{
  "intermediate_size": 1600,
  "norm_eps": 1e-05,
  "rope_fraction": 0.75,
  "tie_word_embeddings": true,
  "weight_decay": 0.043,
  "warmup_steps": 284
}
Each number is 200 + 40 x the weight over its row's rms, rounded and kept within 0 to 999. Layers, rows and columns count from 0. The size before them is the row's rms in percent of the matrix's.

# layer 7 MLP up, 1600x320, rms 0.106, rows 529-572, columns 160-239
102,178,94,139,168,101,210,153,149,328,208,261,142,248,164,246,224,249,144,187,222,165,186,207,241,221,228,215,209,206,218,228,202,191,215,133,241,212,175,158,227,201,169,193,239,128,228,199,183,224,189,198,200,185,175,242,203,161,173,248,129,167,217,138,228,202,196,226,167,179,207,162,259,197,160,243,204,130,173,261,236
100,186,168,108,212,101,243,245,116,184,207,202,204,270,214,169,148,240,200,193,256,239,270,240,196,189,225,193,234,191,133,181,131,203,260,204,162,275,157,151,240,231,169,174,208,197,155,148,205,135,174,236,218,305,183,251,171,218,209,213,237,232,115,190,313,192,202,217,173,243,267,169,226,240,120,284,302,181,177,238,211
070,196,177,191,169,175,242,178,199,260,281,232,200,231,233,149,179,257,225,194,208,174,290,181,205,178,211,199,171,189,197,260,182,201,216,167,251,168,171,162,238,284,206,204,194,205,237,192,193,202,198,161,170,242,192,192,215,204,220,241,219,257,129,186,190,257,201,227,201,175,172,168,155,201,213,220,261,192,71,170,127
098,170,227,259,258,144,241,134,208,210,223,180,206,224,222,171,189,230,172,200,198,238,174,206,168,122,192,132,117,235,158,152,197,264,222,202,148,155,226,155,152,259,264,151,274,165,218,184,242,200,200,158,104,200,153,167,221,296,227,230,155,180,199,175,225,142,206,225,228,171,149,225,226,266,277,185,214,227,177,254,218
098,152,187,130,193,140,276,134,229,173,223,178,214,189,145,166,192,238,299,211,210,261,162,251,290,252,176,185,226,160,160,198,156,218,226,238,305,223,206,198,219,231,223,168,220,177,250,227,236,248,201,119,214,195,136,292,255,131,200,171,149,239,169,216,226,209,186,226,162,143,190,223,191,148,238,194,182,177,165,205,189
096,191,207,230,211,193,183,214,171,237,210,166,271,204,251,147,232,181,139,270,161,221,195,236,297,133,241,161,215,113,218,165,234,168,318,172,233,229,133,139,143,174,180,159,136,196,167,123,139,209,174,184,229,257,205,194,171,193,199,263,216,197,207,190,129,240,207,227,171,193,163,216,269,227,165,258,258,266,222,154,125
097,238,120,146,198,212,208,155,132,276,261,184,174,143,159,138,163,189,231,224,251,181,185,188,203,153,314,252,220,226,264,220,177,250,116,158,255,177,200,157,230,212,246,184,198,192,236,198,140,187,184,234,224,151,274,156,202,171,210,198,198,151,192,186,145,224,229,232,177,273,208,229,230,185,207,189,261,138,245,194,182
102,154,198,178,187,167,196,207,227,163,177,146,163,227,203,144,226,243,245,168,214,240,209,266,138,167,183,192,163,212,189,180,192,209,204,236,226,192,265,224,260,238,292,273,289,160,210,168,182,269,212,162,222,200,180,206,213,160,259,244,227,142,196,132,235,249,226,200,184,176,189,269,254,204,208,236,155,167,179,225,238
101,226,151,144,200,165,266,138,223,249,183,204,227,241,248,243,185,221,226,210,193,232,207,261,209,229,158,189,138,200,199,196,201,222,206,180,263,270,256,202,207,242,242,215,219,197,229,191,186,212,270,191,227,237,233,207,195,237,264,213,234,177,177,190,220,173,172,200,169,145,284,204,116,216,177,215,185,174,227,228,180
106,208,165,141,175,184,171,227,202,222,284,205,177,301,73,262,168,216,140,175,168,248,289,211,258,258,227,215,167,176,121,243,153,157,315,221,243,253,160,249,177,209,180,300,186,169,204,213,169,174,204,140,196,201,197,225,242,175,205,212,232,204,174,117,232,186,272,267,142,256,188,252,186,221,183,242,176,165,167,180,136
102,197,230,215,212,245,133,164,208,263,228,181,248,209,207,173,219,187,149,240,201,161,243,149,240,257,226,175,197,162,209,261,190,152,168,183,188,166,167,170,218,234,189,226,199,214,234,201,203,249,206,212,244,225,158,235,254,134,174,157,135,232,185,124,227,198,185,226,190,185,54,158,277,176,263,199,223,201,133,191,211
097,178,210,218,230,241,176,182,214,213,242,240,194,225,212,169,130,190,236,197,295,179,122,232,153,162,228,232,202,172,106,168,141,194,241,153,207,213,147,101,244,291,116,155,241,188,172,222,183,228,196,200,261,234,191,161,171,214,157,211,172,162,236,168,167,242,169,206,169,228,203,273,250,177,169,223,236,191,252,66,204
099,217,150,217,198,181,166,235,200,160,221,177,276,212,224,148,195,166,156,278,183,203,239,216,257,226,183,180,256,129,232,237,194,178,212,164,255,207,156,160,244,181,230,204,154,173,254,179,170,172,214,195,227,174,185,215,140,188,187,232,234,226,215,104,221,176,232,274,129,104,176,243,237,271,225,201,225,240,192,89,155
097,195,303,162,229,252,243,178,212,188,195,222,232,129,133,271,167,195,220,197,217,218,220,236,271,200,213,189,175,187,202,174,89,254,225,242,209,205,158,201,246,272,206,183,212,204,293,187,312,222,235,185,246,186,185,191,172,167,254,206,176,137,303,220,159,206,242,242,230,182,130,164,263,259,212,241,243,173,161,214,211
106,166,241,132,165,214,217,160,187,144,161,146,287,208,183,226,170,188,230,215,172,240,225,296,222,205,193,209,220,168,114,216,246,167,215,241,227,181,264,215,214,189,195,237,242,181,248,186,175,217,208,179,216,177,230,195,174,277,183,200,215,159,205,158,270,202,221,217,179,196,242,225,217,159,241,153,208,130,193,217,123
101,196,199,227,220,196,163,233,126,241,199,202,164,276,218,163,184,244,140,201,172,164,239,257,164,180,146,240,122,191,183,213,232,193,239,235,287,213,150,169,179,182,213,234,220,148,196,167,278,211,292,228,238,204,241,196,231,230,273,171,149,190,246,144,196,203,201,181,165,263,214,245,162,171,266,154,157,199,260,172,187
110,267,216,125,120,169,192,204,197,211,191,154,180,191,194,188,224,220,226,230,130,249,338,178,211,218,218,240,230,141,150,246,205,174,235,167,223,248,235,212,221,183,230,234,153,224,234,193,176,199,123,135,222,205,194,208,182,151,193,217,235,266,179,157,148,262,256,197,169,121,164,205,182,242,190,201,187,211,231,152,201
109,186,225,218,155,175,224,158,165,175,251,209,212,210,237,154,153,173,173,270,143,239,176,138,276,212,199,196,278,163,151,194,174,238,173,206,153,176,171,127,225,168,187,225,134,174,268,220,208,216,231,188,264,253,245,200,273,195,221,225,244,186,166,161,248,258,215,183,163,148,207,155,272,245,271,218,225,191,187,214,211
086,303,181,259,126,138,178,183,225,222,220,191,150,296,220,149,248,250,231,197,151,201,224,217,149,240,222,163,191,219,223,203,179,158,272,222,160,207,174,223,220,183,187,265,153,283,194,188,241,181,203,227,279,170,201,189,203,224,312,173,156,234,142,145,255,177,247,269,247,220,221,132,146,244,182,221,156,235,212,218,194
097,195,211,229,182,224,204,158,199,248,232,169,286,172,251,135,223,224,210,256,221,202,194,160,171,137,250,268,132,153,213,200,181,224,190,236,205,220,184,105,220,129,188,196,203,219,177,175,229,186,186,233,261,199,97,233,220,166,220,173,123,160,165,113,268,262,222,244,157,198,278,206,247,160,230,218,171,282,224,206,225
106,228,220,154,169,199,171,174,199,218,193,242,242,242,205,217,201,182,192,184,240,258,262,243,183,174,206,160,234,102,174,235,156,215,246,147,158,186,215,205,86,262,245,242,223,202,201,178,194,170,180,169,163,220,285,300,169,267,162,123,209,135,187,170,228,212,208,240,182,172,169,213,209,223,164,226,231,190,180,203,122
103,247,197,214,170,109,197,204,178,160,222,150,221,238,118,200,150,232,222,182,214,215,266,204,184,153,235,197,194,218,195,191,111,212,148,173,349,160,216,213,169,191,217,184,215,174,218,215,203,256,169,180,182,205,190,216,190,275,251,141,193,160,222,197,199,178,188,265,196,241,225,170,242,243,230,193,210,184,155,163,59
097,228,181,228,191,118,214,193,198,272,209,260,210,147,112,231,193,227,189,240,226,175,207,173,271,219,209,158,287,194,79,232,218,155,231,153,242,213,150,173,135,267,188,214,233,115,233,236,247,190,174,198,269,178,245,169,211,213,180,173,268,128,201,183,134,194,199,175,226,214,170,204,201,167,232,172,206,192,163,249,186
101,215,182,227,207,199,239,214,206,217,255,116,210,170,168,174,218,187,209,197,141,183,193,190,239,156,203,198,251,205,228,277,108,266,248,221,218,209,240,159,188,248,207,217,174,218,235,220,204,186,103,129,258,246,221,255,131,210,174,209,229,209,254,172,141,205,263,203,249,172,250,190,269,199,209,179,201,243,225,209,157
098,116,153,247,195,240,219,123,214,155,167,200,227,300,197,205,178,206,214,261,193,198,160,202,216,187,245,209,183,208,206,115,209,251,241,124,169,170,236,160,230,297,215,194,198,172,146,168,195,175,224,226,211,234,197,221,220,166,164,225,100,235,151,197,181,215,223,209,123,190,174,175,271,256,198,190,226,224,202,188,193
099,211,214,204,190,206,166,136,249,223,208,187,186,252,317,268,189,166,223,235,162,221,147,194,208,162,203,125,190,136,207,190,194,202,208,203,125,232,235,228,223,202,270,154,227,176,211,193,237,242,190,186,311,228,188,194,233,223,166,190,221,135,250,189,161,163,202,184,217,193,226,220,235,224,216,245,200,153,220,200,241
105,231,156,186,238,171,231,161,262,193,189,181,218,273,248,170,168,207,253,221,198,192,261,224,185,82,225,182,224,223,147,213,108,191,205,147,207,172,112,163,182,259,246,197,194,126,265,245,202,204,237,138,145,276,239,186,222,190,226,223,232,199,178,140,168,210,170,237,209,139,208,126,195,175,207,221,231,244,165,170,255
107,158,119,210,160,218,173,190,236,288,303,202,253,216,248,165,215,152,219,174,178,201,211,137,266,163,207,242,168,145,208,241,177,189,212,246,181,199,166,156,249,155,242,174,297,156,251,206,232,192,253,142,189,173,275,170,255,190,156,163,200,186,211,199,263,152,201,253,199,138,177,205,181,263,175,202,192,245,190,208,274
098,195,264,156,210,256,149,179,219,209,199,206,152,222,224,172,213,190,235,179,189,178,218,156,276,140,202,140,163,191,138,239,210,122,203,151,200,236,150,242,268,261,315,180,204,239,219,204,149,250,233,191,265,280,145,198,214,117,192,252,173,233,154,147,177,206,201,209,147,192,193,224,183,194,162,163,241,181,144,183,155
098,148,249,246,153,131,218,204,188,183,175,173,242,146,157,153,198,213,260,231,195,277,211,265,229,201,168,128,150,161,216,189,183,159,212,226,204,199,192,209,197,172,224,248,182,231,170,118,269,230,229,248,152,195,284,192,194,170,192,163,207,254,230,218,203,184,181,217,191,228,166,176,247,222,223,139,199,151,214,150,155
101,199,181,203,265,184,197,157,245,203,145,244,260,190,171,162,198,180,201,175,259,252,96,196,264,128,210,192,184,237,193,190,202,240,166,180,243,210,244,189,131,271,221,252,239,145,170,104,250,187,92,216,217,244,205,264,141,216,189,220,226,230,214,197,193,130,245,280,201,165,215,222,184,279,185,263,244,166,216,251,225
097,214,204,146,185,211,199,173,256,188,269,175,222,225,247,184,175,232,201,163,154,245,183,207,185,119,243,130,194,232,232,282,186,230,160,211,185,188,234,178,148,234,270,198,236,135,244,218,145,224,217,277,230,243,171,162,180,161,199,176,181,197,234,159,233,283,244,200,215,218,234,202,242,155,173,266,288,133,223,194,200
088,174,237,279,84,136,234,191,286,251,245,182,234,139,183,232,218,215,190,183,183,110,249,195,205,154,218,215,235,272,225,255,139,174,181,142,198,186,225,231,113,162,254,170,169,146,289,221,195,279,170,189,227,174,139,215,193,248,136,200,184,241,149,147,195,179,249,250,193,158,217,230,259,211,231,212,151,178,228,203,198
104,146,147,184,211,212,110,169,220,231,227,257,217,259,238,225,174,197,194,176,171,147,165,137,209,117,273,211,200,164,114,244,152,199,186,140,171,213,169,221,151,221,181,236,237,194,242,163,215,150,192,181,221,213,139,248,240,213,269,208,271,180,131,173,202,239,252,228,167,261,139,139,236,275,181,258,245,242,101,196,235
096,227,122,216,229,191,248,178,113,226,230,151,231,218,268,219,164,267,267,197,190,193,220,274,262,186,222,203,154,181,236,193,128,321,179,169,250,224,227,256,160,224,182,248,132,218,244,175,196,226,231,177,173,204,211,230,165,218,258,245,257,132,192,213,247,215,221,221,191,256,170,170,197,199,239,152,218,192,162,131,165
102,198,197,174,141,222,162,177,277,223,169,193,172,177,213,180,224,242,188,158,149,206,158,204,205,243,189,221,229,244,228,245,154,228,230,152,271,220,192,174,214,270,226,180,293,194,134,205,178,148,135,193,176,256,216,245,180,172,217,227,211,190,222,121,178,192,179,169,197,217,252,166,196,269,177,187,205,137,181,213,184
103,203,148,191,282,177,228,171,223,212,170,245,187,234,117,133,178,239,228,278,167,170,125,217,246,146,190,127,237,206,244,270,147,188,110,260,214,166,223,147,132,216,182,229,187,134,220,187,196,204,204,192,298,308,194,264,193,237,207,210,180,196,229,199,140,228,186,241,225,91,237,260,249,173,274,209,184,222,152,80,217
103,199,217,158,200,196,233,150,215,265,208,237,173,282,244,213,203,205,227,187,136,197,253,166,256,238,236,233,185,202,242,260,195,199,144,241,266,226,203,221,197,195,184,272,188,253,200,207,194,207,183,204,253,151,275,141,214,206,225,210,187,215,217,221,192,185,237,167,139,149,277,240,148,212,208,218,169,186,164,203,193
109,203,234,216,232,158,265,183,204,246,208,271,198,202,136,224,136,210,238,196,218,194,218,225,201,176,169,217,201,155,142,169,121,223,183,179,251,177,203,210,194,236,190,187,190,231,260,135,232,255,159,197,193,264,291,262,159,285,248,244,247,249,180,226,201,206,214,174,215,170,174,237,270,212,243,218,249,170,132,189,287
101,183,160,234,189,264,169,236,232,163,224,149,210,238,227,225,175,255,207,245,137,216,176,243,249,214,181,196,183,189,198,195,165,150,174,194,214,234,245,258,270,213,208,250,228,196,261,167,189,200,151,221,262,326,229,121,219,200,235,261,205,223,156,199,204,189,254,225,201,207,129,170,199,245,184,218,187,196,180,127,221
092,172,189,214,200,137,185,170,172,190,204,181,303,181,221,205,218,235,225,195,182,113,171,190,210,216,278,159,246,219,179,136,189,247,179,176,175,175,186,229,205,174,230,256,211,214,156,169,212,130,285,98,128,234,153,297,149,239,290,182,241,261,196,186,232,236,179,218,219,213,210,243,247,190,235,290,184,224,169,130,148
110,193,180,238,146,204,160,188,232,243,312,223,207,212,159,183,168,224,216,184,239,175,231,171,167,141,190,229,239,180,191,171,256,174,246,200,223,156,148,161,181,157,145,174,249,201,214,216,279,193,126,173,178,151,239,176,284,177,260,179,167,243,186,173,192,136,235,223,153,205,209,232,289,231,187,265,150,186,195,222,99
110,258,245,193,110,276,248,129,199,203,174,255,175,221,116,161,214,278,269,213,220,206,257,208,181,168,219,159,243,185,166,218,179,214,177,168,197,243,134,150,159,215,303,259,178,194,246,266,247,137,167,197,239,210,185,202,175,191,198,286,166,197,252,97,200,192,214,214,166,173,211,227,252,240,159,178,281,209,188,162,207
101,144,243,146,234,104,303,192,248,149,178,178,217,165,180,212,137,185,223,246,198,140,159,165,180,200,170,163,194,144,218,262,164,235,197,173,222,306,182,190,283,243,164,231,200,181,197,178,245,195,210,177,129,215,253,205,227,218,222,173,214,176,223,256,197,251,219,198,189,176,213,278,219,224,242,204,153,211,235,214,172
# layer 7 MLP down (transposed), 1600x320, rms 0.0983, rows 529-572, columns 160-239
102,233,234,187,86,163,208,266,208,269,199,231,161,248,184,149,191,219,233,177,205,139,191,172,225,217,248,193,179,236,183,239,198,151,226,132,248,213,161,168,223,231,224,168,206,248,182,221,200,210,176,173,113,306,208,154,172,265,160,282,207,157,130,145,244,174,233,175,165,211,206,184,219,208,198,142,196,179,174,179,190
094,201,221,192,145,154,258,213,228,278,265,193,178,171,235,178,180,208,258,200,160,214,182,192,144,189,224,235,174,187,232,250,258,249,140,160,152,195,199,123,190,223,188,136,129,220,228,99,206,282,236,128,116,199,208,183,199,194,260,264,191,162,229,145,192,215,187,105,202,209,92,110,154,194,295,195,157,198,213,242,171
097,199,194,162,188,185,222,120,186,219,237,223,218,242,189,178,100,261,240,242,191,213,225,198,248,171,218,168,175,162,187,240,185,198,250,101,243,170,213,185,206,234,198,235,219,186,232,197,235,199,191,159,192,214,225,276,180,162,280,218,174,204,148,153,208,242,277,253,168,227,171,186,140,219,245,174,207,153,108,190,167
101,242,122,185,123,235,244,207,133,273,190,252,167,51,237,178,209,150,184,311,219,229,180,177,211,254,199,269,197,205,269,274,203,120,213,219,220,232,191,248,149,228,200,159,233,171,185,248,237,194,257,206,182,208,223,310,207,154,170,190,252,201,173,194,182,306,183,253,186,214,200,243,192,254,153,214,168,174,236,211,215
091,222,158,223,219,169,229,281,296,194,229,159,182,146,261,189,170,150,197,162,205,231,210,199,215,222,206,129,252,205,267,185,151,188,179,218,153,182,175,168,188,185,200,172,175,213,172,223,259,195,231,198,224,222,116,246,279,206,177,245,258,203,181,189,160,170,265,176,324,207,208,255,199,218,171,224,203,106,154,151,196
106,160,175,159,196,209,212,230,210,210,238,156,244,305,207,234,194,296,239,108,225,197,275,243,226,103,141,180,207,209,162,164,283,221,208,184,178,206,230,261,111,226,160,149,121,241,187,199,157,180,172,241,247,188,228,189,191,267,220,181,126,194,190,168,232,174,252,205,226,159,199,178,114,225,218,251,135,187,233,141,170
093,150,234,230,224,160,235,210,280,159,192,177,228,229,273,242,196,246,151,206,151,245,180,272,263,203,165,168,147,198,223,152,196,163,226,174,78,200,229,260,214,231,218,221,231,163,166,150,257,224,244,221,198,213,188,230,233,197,227,231,243,196,226,239,210,180,196,156,157,152,187,192,218,159,187,179,107,204,150,209,171
107,186,141,217,179,160,190,230,160,241,207,206,180,168,153,143,179,195,192,134,219,276,276,128,241,154,234,226,201,140,154,144,214,123,156,221,169,209,295,264,292,116,159,176,229,226,166,195,138,168,303,216,188,160,155,249,209,176,157,186,177,120,197,237,223,192,215,98,201,198,183,237,199,205,183,230,252,181,186,166,199
099,220,212,167,118,205,190,213,155,226,166,219,205,231,220,198,158,195,178,212,287,182,273,194,281,214,233,177,187,234,221,231,237,211,205,173,179,229,178,184,122,210,145,190,211,169,224,278,217,236,166,175,195,130,181,195,189,161,242,197,194,255,183,175,207,200,223,165,172,214,195,179,174,163,214,190,217,231,335,241,155
107,156,170,265,221,213,162,242,215,232,162,250,150,193,206,228,149,199,150,175,219,164,247,226,227,155,155,339,286,238,165,222,154,157,232,192,164,209,172,168,199,129,157,244,155,256,230,190,166,210,184,259,212,163,184,129,225,199,220,196,221,238,224,266,184,129,148,190,205,183,247,139,195,210,236,238,192,193,208,171,122
104,102,231,225,157,183,226,178,202,191,193,192,213,220,140,243,331,283,178,109,138,244,187,177,126,195,216,148,175,211,245,208,144,164,260,186,233,194,182,229,174,235,161,216,189,234,190,237,244,143,248,258,236,144,178,229,161,276,220,197,205,212,126,165,191,170,108,201,222,278,237,147,181,199,182,106,224,233,137,149,199
095,255,162,246,209,215,224,131,158,244,173,167,173,198,223,186,279,153,138,172,190,193,204,208,149,186,246,132,170,220,205,184,127,168,240,252,171,181,191,189,242,144,293,193,239,248,250,153,223,287,220,179,117,176,245,232,297,171,255,225,165,123,142,187,180,151,178,165,208,218,197,217,209,202,173,121,202,207,146,243,87
113,210,206,246,241,244,177,224,149,215,158,122,180,195,263,195,96,189,146,191,194,229,214,146,156,252,179,268,224,157,189,223,228,185,231,267,186,204,172,157,164,326,257,212,176,125,225,228,185,243,207,237,211,196,230,241,145,241,228,219,144,230,227,202,207,195,211,185,132,207,217,200,176,218,203,131,179,173,218,183,190
109,283,164,211,143,171,245,188,228,161,207,194,188,259,208,185,166,270,215,151,146,166,244,184,211,192,168,162,229,225,186,228,204,204,213,163,263,143,206,181,187,301,203,147,214,182,208,227,196,196,212,205,204,187,186,183,218,223,225,258,142,199,151,263,264,194,190,217,228,250,178,192,197,206,174,167,240,243,192,193,182
100,213,224,209,211,180,230,139,168,175,210,206,119,225,208,197,180,157,169,184,96,229,197,179,189,193,202,151,234,191,208,119,235,95,285,181,158,196,162,179,212,218,220,216,178,223,177,146,234,218,239,227,185,170,233,195,105,238,191,211,170,170,152,174,164,222,151,225,221,162,173,236,253,227,179,184,217,98,282,141,174
093,232,137,200,214,176,251,226,221,123,172,218,171,137,144,182,124,181,190,200,230,260,235,154,179,146,171,169,233,127,183,169,234,214,207,187,224,179,179,126,195,176,164,257,224,147,236,167,128,201,189,199,196,141,245,270,121,192,174,161,166,222,238,189,174,197,193,196,223,163,206,170,195,190,242,230,246,150,133,184,167
122,204,261,208,120,179,200,225,242,198,197,167,205,176,261,246,136,256,221,251,218,249,169,186,201,233,184,242,171,191,211,179,188,162,209,250,244,221,133,223,164,201,212,177,254,228,223,189,163,202,249,203,182,173,191,211,183,249,240,222,188,249,210,223,169,191,209,157,181,120,195,162,182,279,231,265,126,190,232,163,271
110,184,238,192,266,225,217,178,227,201,246,275,154,164,153,157,127,92,170,217,241,205,222,195,154,211,238,251,217,199,280,144,224,184,191,246,170,201,179,121,211,200,224,198,240,214,286,190,137,189,241,220,242,204,221,208,213,212,193,175,147,173,188,226,171,218,232,131,207,225,218,168,233,124,216,115,242,214,166,174,164
090,208,156,237,214,162,275,188,179,234,138,280,184,146,245,202,168,176,288,124,248,256,229,181,205,232,207,193,142,211,207,201,166,215,150,174,220,197,217,125,201,214,227,197,195,238,269,180,173,195,188,156,218,241,144,145,169,224,158,293,166,156,258,266,197,244,154,149,221,162,202,224,213,199,166,232,199,237,226,229,213
103,186,124,198,240,207,168,216,214,195,239,187,112,191,134,155,299,228,204,221,157,198,262,194,281,187,126,198,209,244,192,192,230,173,235,221,188,215,224,203,189,232,161,181,190,144,227,232,149,243,229,170,215,200,155,211,192,147,188,216,230,247,152,207,198,170,240,176,198,155,163,185,204,227,143,164,205,187,218,244,240
103,208,205,256,246,165,232,194,227,157,220,162,241,165,219,220,143,163,245,249,179,158,193,216,158,178,212,237,275,255,230,194,192,266,188,225,187,219,231,149,205,207,215,168,258,178,173,140,239,211,192,209,218,209,207,239,179,239,240,240,141,125,194,166,241,182,178,157,217,236,116,254,193,200,268,168,225,171,173,249,263
103,206,209,148,209,208,187,230,279,117,198,223,200,169,195,213,119,170,195,217,270,217,230,208,241,166,158,153,237,247,187,256,124,177,120,140,174,151,291,250,216,151,181,157,149,188,224,179,177,173,216,238,169,235,190,195,163,223,231,191,178,227,214,249,210,195,275,180,193,165,171,182,192,218,238,230,230,227,226,234,190
087,156,202,205,281,219,216,216,221,221,175,202,192,248,173,168,142,162,178,242,189,156,246,189,214,186,264,192,252,200,186,225,229,249,231,204,237,197,212,282,251,172,188,127,168,235,186,193,198,228,198,164,207,204,187,203,148,217,258,172,124,195,198,200,171,184,159,275,198,178,250,209,173,189,219,172,182,282,216,193,144
105,199,184,198,280,229,194,212,177,221,225,238,158,236,213,176,168,142,210,242,263,177,261,242,150,270,190,147,236,194,198,245,248,177,110,176,251,179,209,170,196,190,231,214,219,231,217,227,151,225,213,253,186,219,84,100,165,211,261,216,210,146,157,194,181,160,194,233,212,172,311,202,138,208,210,121,168,136,221,243,255
097,222,178,261,192,203,187,291,135,131,268,219,135,186,209,259,212,241,250,193,164,188,165,252,191,182,189,160,207,172,184,155,206,325,274,208,218,217,185,140,208,250,194,195,194,229,145,123,239,159,245,274,104,217,248,286,173,185,247,203,245,104,249,194,221,201,154,249,188,208,251,182,231,212,184,131,197,225,247,276,215
095,238,191,274,178,189,191,173,135,243,206,221,131,237,154,183,229,234,203,183,254,179,212,124,228,196,229,278,178,227,172,230,259,242,198,224,240,188,233,131,185,299,202,212,205,181,241,243,152,179,244,133,209,178,164,224,191,222,198,187,213,223,259,221,153,119,184,213,200,174,191,136,235,265,277,259,190,245,206,215,148
110,249,168,232,216,172,182,197,214,182,205,165,96,198,219,197,144,266,220,189,169,223,179,287,240,161,312,202,266,176,223,215,240,200,111,170,202,219,171,183,191,229,257,198,218,166,218,244,164,269,116,235,179,206,230,203,136,301,230,197,230,211,224,184,236,234,205,219,234,245,211,136,194,251,280,191,200,180,164,149,253
106,194,237,206,216,218,236,145,166,157,225,243,203,191,271,267,150,248,155,204,223,238,169,152,147,190,191,194,231,173,147,252,151,188,215,186,151,269,159,186,188,212,259,294,172,138,248,199,163,164,226,119,240,164,105,273,247,187,204,249,171,148,159,245,253,265,216,234,204,238,197,234,223,218,249,240,181,226,139,236,171
090,227,195,215,178,247,204,163,189,205,158,189,161,187,186,246,276,225,174,230,213,251,167,239,200,161,229,248,165,165,271,239,175,227,234,213,166,181,198,150,229,252,223,226,187,203,204,143,179,148,259,158,157,185,217,259,198,172,209,205,220,186,220,216,175,147,237,191,216,196,153,181,191,173,241,219,242,182,264,248,222
095,169,166,181,186,171,206,206,269,199,155,161,141,164,260,230,236,181,225,155,324,208,210,243,212,202,161,194,244,189,185,269,250,174,199,263,201,158,150,225,223,131,170,148,267,245,163,218,200,167,216,220,161,137,203,255,159,305,208,146,196,209,185,206,241,217,220,181,202,228,164,203,251,156,257,227,211,231,200,191,265
099,161,223,259,225,203,255,211,239,212,269,217,179,192,180,263,206,217,249,220,241,156,197,244,213,199,173,152,177,232,254,159,252,214,132,161,178,142,197,147,201,243,199,209,132,239,210,205,190,223,244,122,196,116,135,171,161,154,174,169,145,189,122,200,234,269,225,134,219,193,169,155,154,182,257,167,222,225,183,216,243
094,169,223,198,179,133,261,204,157,217,221,176,203,171,208,175,138,110,199,225,209,176,209,219,220,236,220,254,194,250,249,212,247,240,237,171,260,210,263,228,216,165,174,229,183,263,164,169,241,190,164,227,183,148,196,189,159,98,197,118,244,195,192,124,199,168,222,245,264,249,172,245,257,172,231,200,219,177,245,278,227
092,202,148,179,196,212,213,179,149,139,176,217,149,288,179,230,137,275,193,290,194,233,195,154,247,214,158,149,177,192,167,156,286,238,178,223,212,162,177,149,267,224,148,220,145,136,169,227,186,231,171,239,229,171,230,206,210,221,230,153,184,190,261,230,277,188,160,195,232,247,198,189,101,221,208,221,214,202,196,186,138
096,238,217,167,229,177,185,95,237,175,217,167,142,206,243,202,288,186,231,161,194,213,222,222,248,234,231,227,225,212,201,198,203,213,175,152,232,114,245,173,294,193,244,118,225,224,164,211,241,214,237,197,231,192,143,242,176,280,241,201,181,235,212,243,214,158,176,212,213,244,210,202,171,191,187,118,279,147,257,129,209
095,196,239,192,199,220,129,181,233,234,149,161,181,155,194,177,193,239,272,125,202,236,173,214,182,232,189,158,235,162,161,177,259,150,199,216,238,187,185,134,249,219,185,204,257,257,208,219,169,195,157,232,200,229,205,162,131,244,177,209,113,234,179,174,200,193,235,165,204,173,203,161,173,192,191,271,172,232,170,216,203
093,205,219,247,170,233,185,128,186,183,192,195,259,201,240,242,137,206,129,298,197,200,188,101,236,201,170,216,208,120,151,117,193,173,206,240,193,102,207,244,210,170,220,246,229,227,275,129,187,220,247,215,145,255,222,211,315,216,202,139,170,182,266,208,212,122,157,173,292,193,190,220,213,188,211,218,215,188,156,227,255
096,224,138,178,182,181,216,201,134,181,155,245,180,203,165,262,168,139,281,151,205,233,202,221,195,238,186,226,179,208,235,206,201,260,176,204,172,243,224,275,256,101,198,274,211,172,214,264,218,188,244,172,171,162,122,127,224,182,157,244,212,156,227,264,162,198,209,200,272,238,179,201,195,197,213,217,217,138,197,213,131
099,214,225,179,167,169,190,192,253,206,249,158,268,187,223,127,147,149,263,167,190,154,146,243,144,297,201,180,178,212,137,157,288,233,241,156,174,214,214,196,190,192,193,218,107,157,237,162,219,193,220,113,176,248,141,245,173,166,234,236,221,202,200,130,257,177,209,228,195,216,136,166,190,146,181,162,262,147,170,215,222
110,159,217,233,202,167,182,182,171,166,187,273,197,168,232,174,300,192,287,204,222,151,263,239,142,167,197,222,169,145,213,207,236,278,211,166,217,136,173,141,226,155,205,179,190,241,185,201,186,178,204,211,232,236,188,204,153,173,200,212,241,157,140,190,273,162,180,211,239,225,253,146,213,225,163,141,178,206,218,162,242
102,175,217,191,187,213,142,172,264,122,266,250,273,196,185,244,257,187,188,164,190,122,167,189,244,257,219,236,157,213,237,227,223,187,173,205,211,135,243,160,230,181,330,210,276,189,128,89,247,175,164,210,139,155,155,190,138,212,204,203,211,223,217,285,154,186,271,211,203,223,231,218,214,192,229,284,150,183,161,236,187
087,300,116,244,171,218,254,256,104,195,178,223,193,209,258,155,136,203,222,227,198,216,162,229,195,150,218,156,157,127,177,142,208,167,176,214,237,155,245,166,230,131,245,226,257,193,83,189,266,207,198,228,216,179,257,202,225,244,205,176,230,180,204,291,248,132,166,172,151,238,202,267,197,185,230,239,184,144,208,173,243
132,154,269,200,222,180,214,167,228,175,199,174,219,235,123,225,181,228,214,163,164,159,203,215,203,241,172,131,136,153,191,122,233,240,183,220,160,247,211,223,267,266,173,194,199,256,165,136,199,237,213,200,259,201,162,249,206,142,220,131,139,282,221,268,186,239,179,140,236,204,168,176,234,234,184,175,136,238,218,213,229
109,182,283,191,257,239,231,258,161,196,190,215,186,167,120,195,191,187,236,207,189,205,242,153,192,185,157,206,186,247,257,236,103,195,89,269,152,196,224,203,212,244,213,122,231,173,204,214,176,229,156,186,207,229,305,197,203,170,282,211,201,123,204,281,245,159,260,191,207,157,158,214,192,191,232,191,248,92,156,237,179
099,223,284,200,193,177,233,170,205,231,140,131,178,194,211,254,267,218,150,133,212,229,280,160,178,170,262,147,238,228,209,179,235,122,188,205,202,201,203,195,205,237,209,161,197,195,131,211,219,233,89,201,233,145,289,260,89,234,207,281,189,276,171,236,184,214,132,172,144,245,197,239,142,243,198,204,202,240,252,189,228